config = dict(
    n_kv_head=3,
    vocab_size=2048,
    steps=4422,
)
Each number is 128 + 32 x the weight over its row's rms, rounded and kept within 0 to 255. Layers, rows and columns count from 0. Numbers have three digits each. The size before them is the row's rms in percent of the matrix's.

# layer 3 attention output, 192x192, rms 0.21, rows 147-191, columns 0-191
100:092137139154110093110171136145176171151185117158110107198138134086055121078159129122146113155100221131109090155131156102136129063104120110128147168145056105139153227122156109123098158089122129116119172155086124171141118139127142119096167143117135162152114091133143137090162125107091173135163094155119105121104101127129163130105132149113108154135141203141160198118164153114143134110131140172075121122136144045075153139077076114096129158144147107102167091088152074137141086086138100076149202135106113104162214143127161089154069128069103123181130142089168125128126102175156101152
092:094096110164159099080073146125154116129148105150150126092149153162109129144138139119037121124119149182136086119086184213120150082078163097197149139132172114087070160095098065124122218151169151102162157114161126140129108181169154168155124120129086159139125080156160095151096119123117084145128106059090156101097119101117150154084105144147103117155085134083128134118147162149125092178174100096191126162058148092117148115136131113114146049089058136180139130106108101107169134117113068111172136112113146152117095127140127095128147136200107104115114109150160098142128050105100141149
104:159112064125165118153155156097187109114102087111125109157159123141089166166115100165086186095092106120202128077097085127126152041133148144164151169178048095132110208088075125160101130058157131172093135120127148095088111083086123090155070151085121157066089125102127134111120174134128098153115178109154133127153142117166132125141110150133153139100158126158127133101080168116142146092137115139176134088105179119145122124138132121183091142095198122115069090121123102187088113148134110166089105154124101096145130133118092107081111171128167146151132117097037119167048133126100107154
096:146149109108159171111129121124135164165110117179153072159159111145126150202144109109137095188118081085171194089081174115173113110096090131127117138178069081161105103112000100169132104193057115156100199039128163117147089121122146152147118121141142136120123134089175129145157111162131112063161186087196138105101122108153146104137100151152123122155123095105169097125117104164073117106121182124131087090089129166092092096170102111113129128141202144109173150154138104114166134195148136108151107106131128131181142154115151092105122142139093142155111090135099120125145134127106173106
101:060167143120174131165133150137115209138156109158129125149099071167124144160166082095132159144133182088127143101141099139143159160008121101138070113114132152198106091057087092182131145099120116147074133121140166141117113127133121144108118126105184150143163061158108161155142114147119080105139124109156095120150143152209145151111142100145102135094166122158193076094095109147142190160038139103124155106171076129121134107131120122176116136084078173140153108120134174162157176134135141097170117090143114144144170089122157079131169133069123126112148063184094151125091100138117132123
094:151126118133213138098157130141167175084111118124121138158156108139088136094159081144090163041103107071151109057137148139163066101085160169122096104119130165161164142150128135139150164110242148076154154135124113164124157151159133139110146107180106153133121149103137146144104104107157097133093121123134085112112153139118074030157096088099114123153145097121120089113095158141166176090154123126124082126110107232133130104157123169139153170105093084137148180168133105162132125158157122041154139095139176108074110134073137123126110088095120155171117170082138131171127143160106139070
096:115114089127181115120148061154116152093133105127097115187107135115079153104113191145105119170163188116139136073119142109187127163147172124127105090111059137085154190072110151040092131127082050149106075132120107144122163122154108168126157163169140118053094124095149079127106099104142062130098112151100142124159143113148102151120106124143135082146109139154135141140172167128105192108114184178173158109070109189087129179113105124150114146144119132135090135133169175102157124153150049113078178081101210166109096130129144100103125114104091119125109150123074145102156119177107130166
107:167127064172148106126126133207175123189159148122175136107119103143120164172095168090162102116124040172179079112171139164123067095141102068125174107070171141188093121077112142053135101125145136186182118158128154125151118155139110123142154080106188110124100147137105123099146127145134177135171051073065126148131103132122086135117114126150124187096139111087101129118121113097126135079129141143083139143136108149144163045113146116097085128122099140206063110190093150131166149127142139146134180130114118123122106129166127082162124086085129123109095162105144131063124121183142140140
101:078149113142133134134154171144106102090120112133170106132162147130151166094128125133108132103170159093063076091117165134107163146142204132135133108156127136143120120130209092096082097121184109175116116137089099094091106109180185170189167105187120103140105136114080133112135169127128092143107107097157185162103102147103168090168093124202125131073100178118122179138145192110082112117116130161093151121138161106137153118195123181127088161113152120186155165155156129182207151141162158165131115117109017109144107129143078155096160132118093108192155138121096112124057101142116102121
099:170133107107088138140099170158147093133101155203158083096144128170099158122134079106118124052114102170134114177118095178096111148124075104084032105166130144129102138107126138173121114158218096096161082129129139143084156087163157188150122137157090141158106138121150132133148115128114111126146067111170156102140160092187113088103062101110108144166126169107143155086132111110131190149119128106096074148139093177115139209124164130164132134116130105098105114041148145141066092105139134083129160142121106149118142030075127072116126118091149162153172131105175158132109139176137104101
091:170128084181160139162073155160119171120133071120089196168131132127075078131167145085107136122099074167137124118134098192074106119084144143220187149045106122123109169144071078109151205151107157113169120129116123051131093053115130189147094140148162123130162145119123132131120171133118114145176068171172141188090134134162111166120137115050145148159104130110164134124122126072121113137148143146119173116147072162115145197135116103161109128124168142143124182069160128112136094139131101136097122131087152123159170110093136114107086130124134099126115185064118145135129159128086096114
101:181100146137108147089129093192128192077156122091128210134123115160138213099169147108150093130133102194040088124117118101177076132083191073118171090054062145112056134071173091139179090180099099130164135124144161154166123161157119182134102102151103143138157124107111140075119114137147141118160098137049154142159137207148139113112120154059107121131158139131140151151169163164131081102117146127137089082112115150126148131124111175109123152117177133129151146165092199110107166124137135188116118162138090095137079148109119093113162133135110150117130146104136135088152113138114102143
090:125127128097143142123123114082129112144151092062115069108104106146130085131123145053135137113063093079159130081139112216118155182151154116185231184197139182169136170193118070120154073104139160136158126145141113150082149155146119136153154142167115163144128138123093099117128106118151110149174073201043117173109172085096123106112143117107147089087156156121159093108104223105078140147082117120097121165104136128120138142140100119114219056121046128124142159123132114111114128142131104134142146116112100137064142129113122137086102124150134168140107136155139104148161109129130117139
096:149138084145161129041052074170142152074091076104145152161139118097089119087138122091133141091134095156156121095111206165204035089082195184220158072065110093152137134190170104141185119147130102143139124097112088146122129153121181125143098118083157087118122130110088094138090117107132089129165088163133121167138090111136127096097101128120170120164076138080107116139139132124163162118162149151183212157084105151137114112106150103108110111105170123127135114183112118152104154178105104139131106111119183170137134136156117141136141129117082071160082111120142109116137155129111122112
098:113134164085096098153100087062076122087165109095106153120131113121144151153180190146114145126182150074137163161211096171175187206153155096146162120072142125216116089123098067074119109136111111093088124106125111085095168119167155127153145151121139173142106115109172076105153136126145124141064175092136087095118059120159144139131131157110146152071104119100151074113154116113109133163158149069146112122112153125138104113131134153124132081167129121161111076157104115101133140139137130146169148144135166127102155177155129108103190154177112082202068150140170141090193083140106108165
091:158136093106125129104159111091090100127143126166099157120063188163157125083096111098126152151163074118127183148154132099197184134202148108131070168104145211094068134122161154115172223123178070112150117103103161150128148145091129116094123144184138091099102104130109084089158117158121154056143101187145157069148094114124152132134125155168141169122121167088149098140114116105116120135141134121085162125144143125098107179084132142123102117128124157070101115138134117211083091084151111161169135194165140143165115177122159105152109196131114145109169140096137152135125215165132116101
102:133131130123184119095141123114116148140110113132126109089151096131163173086123117166107173151192127106175102019158155101140151116090110073128118112158138046157136136063203145132097169081062076097137140108133106168095113088084109054139076164172102131096159156108124118137141153123108138160152193200115132114151147123175193133110117124127128104192166148133157088100102137129154122157118160149056139115099092107147150183152116120115130173085170129160204111098085139144105171153145138116077098102125124166150094146092097158133150134135196115150156117110166166170136133114089065130
094:133056146141085099131165113175115054117112132179128117117101135115149122086206136115174156102110126224071164157197123055119099177173151141131073103126188156117157109077140041147158109107182121122082128124143100148147131126109123189116131164113115122080151138095158149129132149149118119108135118109211195128094091141163184109102160101130174177162179098144153114128120115128117100192153108109185121157113160089106146093132142096148095158119115107125133112170093093152183196107167080132137142112105176095186149127151163090111086157099153099140123140127115111096136112139090160120
107:122126108133107101128070199118106151085107162106099089160180096096136142122082139144107117134159106129123067137201094186036108133064189147071118173151091079153180153083119198150110122147107120087124180117168102166121117162145113175125110098132120109157081097163134071121088134148128104100153120092147117202133114101145180144067106182138100143083121122100127178131142143129120153098107111115152109168180097171132171126139173148113136130170115112132182112122110171170170098112161153184179152136119123100119148109046164086126124125114069128137125069167113134127120104132099169068
090:129156136118142122122107110134093184094172177152125173113198159136118138151085145159145173129164139144148142138133116154174135083112099099093110173098119050056166102074102173122091146040122069104101103130125149143117122137131082153094104149156123136095138128139155185155146138092130135112158127115134093120122144160114216174149138169112148076184161097149096099117092147094131116092106173122126115108106155119098145118151139081135161174161176176155091145071107138131154155248139211080165124137094174100170166112162141112108144093090117136113156088097131152119133070131086164080
108:148099101143113053152093082140157133118169131154160161084131112096180103116128036081083148090143124149201074130212133144191126102116153095138097125103151174101152062181140117212160139102167118085158119083093158118109099126151075096120127185123118125133091116158138114044120183127119122132106118118152138110117092140122150159151151105133165133097108180116059117136164079132129150194081122104180079118164108102091125164162202145162142077111169088155150088114137144131127107105144124104146124163057101123109175111136098144120126177163121106147092086141149108113113126163125088101
103:120084109068199140142092143135164121097079124065140110139138138087141111155142109121111198077147113165118219041111121196125110112106168158132191125133116149142207114132061117192116143041189081129145028122124119117159121120152125089134188112175133104130119122182128104133120081142112139110114166163113137128103072068167126129179110122145127160117106139138115154161114104146139138139124118096143108120137107056144142188096100136166120168164175132136093136110119141109136097089154080119077118125099138157116194116180112092115111167116126083116127185130126152142139125130184084141
100:117079157123143048092173130164140122079172152103122122098147067114185127120089084145092125110126128190135114098203207089146093159128129098069154149136145111142144087144111137197093147147079109168108159103162128098160072146108122162139126134182166173111122096146159174107136196081118123137131135084131120081145141089082192154133114120184150106138192133112154091171113152119147164075117108172151120107162137189105159155176106166143133098140175112163124119132171057100147112139087155109082097166133099147191142153125087176065121087101098133117130111161111091181113125088136126116
092:125124132193109130146188129083125144161143098111179119085150184145114108132161068136133082118160091107121094172110097038119163098116092099173151077123181122074107103170140077168126113145132165121100107165123126090155107081094116107089158144127078134138114110182185133132091116126132145136108170200111071130150094202136220138160108124106100128099195125138084183152133159153150140140156138129165137109105127136111105134109068102138185098188157176133128118169137090096143145171131104114161143152136155088165138148117187135133153054189148058117098153106160169166164110119168130126
102:169124071150124096082160129173100109192183167210113131163131144113160132120123133166152110177105035131187132104123216119090110132137071039087000127084045130112144097177127166145142091103100168122155134140111123134110144135110121136140155105097150171140095128100107124106150098163105155131129123149113139124124141187146115153122124054132128101125077139114136134150114158149101140099160169129036081114179151195127126127200134148116112163112137118135093097146109129114149122081140104130072127154145099137085140139112101133149128114174139166121134169143107110146137172162119119134
107:163143124172169117146132125130127149139111120107106102170156175069165190100163153176128085132127058124128104130113125130138149079097116180117142175197034119133142074117170077127116160162112003153129139153138114128123115093107174096116124124137174116097154081122107139164115105122142134117155157118116125154152093053126109121149150130130121117130160096193167133147132148095142131157188042165161164100126140108165212128058143135115127151178123180158118127123187134170127149146182120143106058136171127115154145090141080143093112151130079141104144103092141060128091176123103116110
097:132156112137097118130114153220107129134101167120117095147141180060134162185111097123136094179174126110139124148116136155118084142113143164133160140117147089073220104056091152163182087094091101169107152157153116088162084132126146107177076045105129135139116136162163165118147117137117168097147114091121108170119089180125132145188164094161120097091113158086123166123081140162101179113144085136134153105116132112112162140090076094092033086107102137157153128163199131103166096143134089178165148147121141128155156080184173097168133101142088114131105127146086112117131164184102156133
111:134127101143102120136087089122163159167083188097137093070154117100116143156143130092097111081147126149115112190106139149194130117093075191069142100198192062115152136109065113122168159120190069143159120116152152174154127177132090130115141133144148102165147076135121181142039144152130135145130129156110119146157107102131154159117096103131110107147095154185176088133106123135132135102095062131133129104189121115074077081095149123177167059082161113144144084114153058143078125104128120155100078163169073161146139162149153153071145128148131143112121111106068131147132128142133059141
105:086214122126099149139119095151091133132147186136178178169074150125195140145087100123082127160124148054101115182127133153210143142119136065026165086083063160122109042101155180195147177140140160177122100148124146122172095094103094126130118116094115121109104133125091080091150189130112159108130117136089176081090147116110165187128158111171148100110171155112148136114127146124093175097134100106133158125127121114105132173110108116148073111133132074123096156155132131138134148156177122143133143091074094137164167157060123147120133183076110119139101137114108118114129088118167104155
092:146092119138135077157154121134133124137169155124173126140161088142113133058119114166148149080094156166114151155136100097144156114137073127101121095137073101158112132086195170106070153082166146159070183150151109090145168110114163107239151121107096117113059105151136149148176173124102115108114154144112057137120115136123063103174080136162084139089147162129092088145099150142112107110142118074141081138120104074107200169168133164109147164043137062114142140110109119083092140204076108143179139125150153174138149103136113163129141149116187150164126133148184144129114145155091153110
093:183109113099148093150160187123110092160133087099105143145110116145152154148175162157071200177142090145148141060132140174109134163127090168185183098074037140169154140136131055118104185036099056140132125089158144173078138149136120146119093081154107123156129131142165139102091148141155133146147123155127104186171159135120089129067159148124167096144092144106148133099148172139134125149095121095085094100142128110092099145150136116106148106169133113153094132098107165151050115048136106124100118188166097146132154177121090135074107142117162150121141094077149135101081142101182095139
101:110050198149144186139106093105103109156141173153098087108166137158162125110156130075129163134105133168072069125121148153151126175131105109070137182190183099117088069098162079126215082091100152089095109136157126123107106087113157117094106188125098088146156128130115136127107169114099139104106175109154120108127129110138135113100129134103133104173182080138145098115133143157160137102085152136130143117124133109127132120099170039099147082113161141071194101161153076073148129132158153080166097097092161131156168152120144134199143147172158115168125080203097118139134089138097123191
094:135137187150152136106100148101155150073089163128141108161127056127131124093125209083032102111082155115096119070117142169103150170109163172104149182174112115194094091118172122050183185155135152125099109141132093157100202170142133120146143145160101142194151131089089115082086085107122157170168077169151101126159079136140100043129087175127119149131130115145160152074150158140175096118176163098129110148112142150126129142135094140111146125089090104080130108172165083142097117100121078124178141123153151083091166144079142142124120104084139128139126146119128124186090122094136149135
097:111166076151162100134148133135075134153087123098169187180122137091149065134146138107091139105094148150181111106156128113104067160144103173137147142098045141124161130205160093127143186113151139166148079170146159172121146132132141164108074136131120100113122129160149130127098103164091162087079156178074111106092186140138112088109111176117124114130203152134077094120153178147102147078109094133140166114111139109132158055057130122121123179137189119144117131156133116075131119143149113183151079104113158100095160103204176126133128155120063100084171162111102159134176086181125130179
099:165152128177176130077083155171192100177139104152118145084100048126199115127121126162172145123167136072127134087145170229119097026131100141151085203163200164154139072156096124130053054162144052117151137121116070122117138143133109113118116116127130128109149110120044135108162123111136141141085145138145148137108168163122090106134150122110163125172136135110165143132131106184150137125115168124113151125148176150108131101108126185147157090167111167133124069108068124158137146112132134123136122136150127080103139121156182163122134186127157175076121132108125170133114115101114084085
095:121138151112152149161103091129170037143140059163086128119148120083129165179124166097136102150135140123115194088068123145141113125223063111181145167151132118134125096110084133110185132159069088089113094105175175110122153099129109132152120128133127131112122124112161155135130145116155094097152168149176090074129124143182133144117084126138093126127149158135129165095111162150026139120156105101199125145114135164073126136175160138128186136122160048092138110140157089133164150090148077086145073115145112127129126166124088104106148138172160090205129091172135078193081124097101148146
103:145135137128129055134100120156133166090137163164117104121099127111108120101097183168144113089154112090126172081201073136153115207091198088130067148140120182109113170106146157067053099196164090149113109106134116127136157111149115150154110204113105156101152142073196136114078153098145179118105161125128089116144125110119164137130081130123146169153100079115163129186075139144143129111127139145145129060097173126121110140154101160140179148102135158100121134106143142114127181079098213113110152102147187074186168086147127151177160132140149137066147183160124141151107112135121170104
087:142176139142099171123094111093157152118138138170161113152097086154163121110074135133165149103116089079125140112063093179167150114139204172107086099142141158155097057140178150123122023086140155110124137091079145149136135157104164104095126147086142121164115084196112114082180121141109169116131097137139124153128105091082169116168107156150115100168136132142139105147162033093143119112117143152117211125124138200122132116157133130101137175130090170160142130139083172074096166119065154140178158060153130147069141095077139118138165160113121121118108168162127144097100151079104107073
111:108155172125127129175104149082136147099187145169132091158146112134178071144148156149094127155126138118071133137183062183097191155094129034137062134209103104195116075182104096100113177152030136134157141134108138116140097064117072131103119116123148147137178121129140151063128150099138108112141144156092076151113110133126133170085128128093178150107130068131141161105150098125164186167173158156138110135077148123139140106049090141126169176128148109131134169136130098106098139106120122096131126145095199127165094141148160136111099077132173116130122138089142128167151104152179170140
094:137104149116159092070118086155120083115173126074167153142121134077115107173113146138083157161145101183122120060153200144170107152183157117163176085132118103089140114136039140113140188064082078071094134119164126102185132127149098144083154140106112059082115146142122093157148118125146096083110127146119098129171117104128182142141193095106097180125183113118160108147130131171099123160133113137145125088195146132114116110086142070173135087128119096069171060143090153100139156159086118147177117154103126142144090159111145148143124144151104077098117086182060060114133124115114138114
099:107115097088126138179136186145188083174156127123131094124114147086133153121155164124100174092131187165187136097088063100126097049174076090146123144175070151114161149144135120099107186094161108132079118101109098085147084148105158183168143073118120138154132157109127122179100108136137077119139143074104142174154126181134168124133106119074145160151154142087106103118116113146160120193105129097156111061132143090118135131128135147127117067145152154134086069060057191169129113109133148122111074156159075132170072110133133132145141145130105054115154107137179165049112105141124133144
111:192088110095094145120088105080108172145128151097126155107065154080138150109130129181117075127149063176149138166061177135137177109075083159081183111105158238097131105125112185139111158179104068154073128083166115107086151080141067077130192187076108121128147150129121108105166136118127163138128160150130115092159135097140127153139112059089184111116098115106166107143187132128146141129095140093158131145142119088103171142122130127107089097132154132121153100173108115116115148172136166109125067105172159141107148129056155165116122152128142133176109107172140151127207110142105134127
113:144152190123106138195099132089109106109195080116100146166122094127132127157088139082147092110136125077073151125097032140087203209140155062197115167130101138065136156138098134134187088175152090105127120115141094128108123085120163089142075116175092152125088162066161166136108125125107089124103124141129121167117144086160100129130118132157124119175075096127106077133142107092128127139142088157115173064164149158137131117093088092129146143131177130120159082149163137136127144184142132157132031075139104128102157124116148121168144116140079150126108126197044127119125108138081133112
109:123103134148126162166135164106173203101124154104104153115182139142087145190188191139098129203125133127095130123091075091066164059080197135121121210092120117116130120123099045056126168142058149152116126165107163089114178167123183105139166164128117079122147148127134132130128130142143167125083121146123169117102159138083147116180164116104164141095152130102074121138064102124115130150132115142109136159113130160163135110144120115117107079169134095129064176190135170076118109076101155147131157110100127122110123157147113135101167134183158100107129119162087153108166211176152148123
107:162143135218148134076102155154094131178076099086198094122111149143065135135201136125118127129160123161102025138095154116073124151164023142160160072139178165104091231119100036134141113125149128112115112133176144135135151140065112109136165130118100130131129158125160163081108100147145128051178147128109088118160178143099122092154127107112129154131103084103132134115137053123131093152128100152172153167083153155172110153054121074130171135110139133146100113140115190136114106094108117191146142138106147113144110115142152177124127117126138114124131124142132111106118138124175139103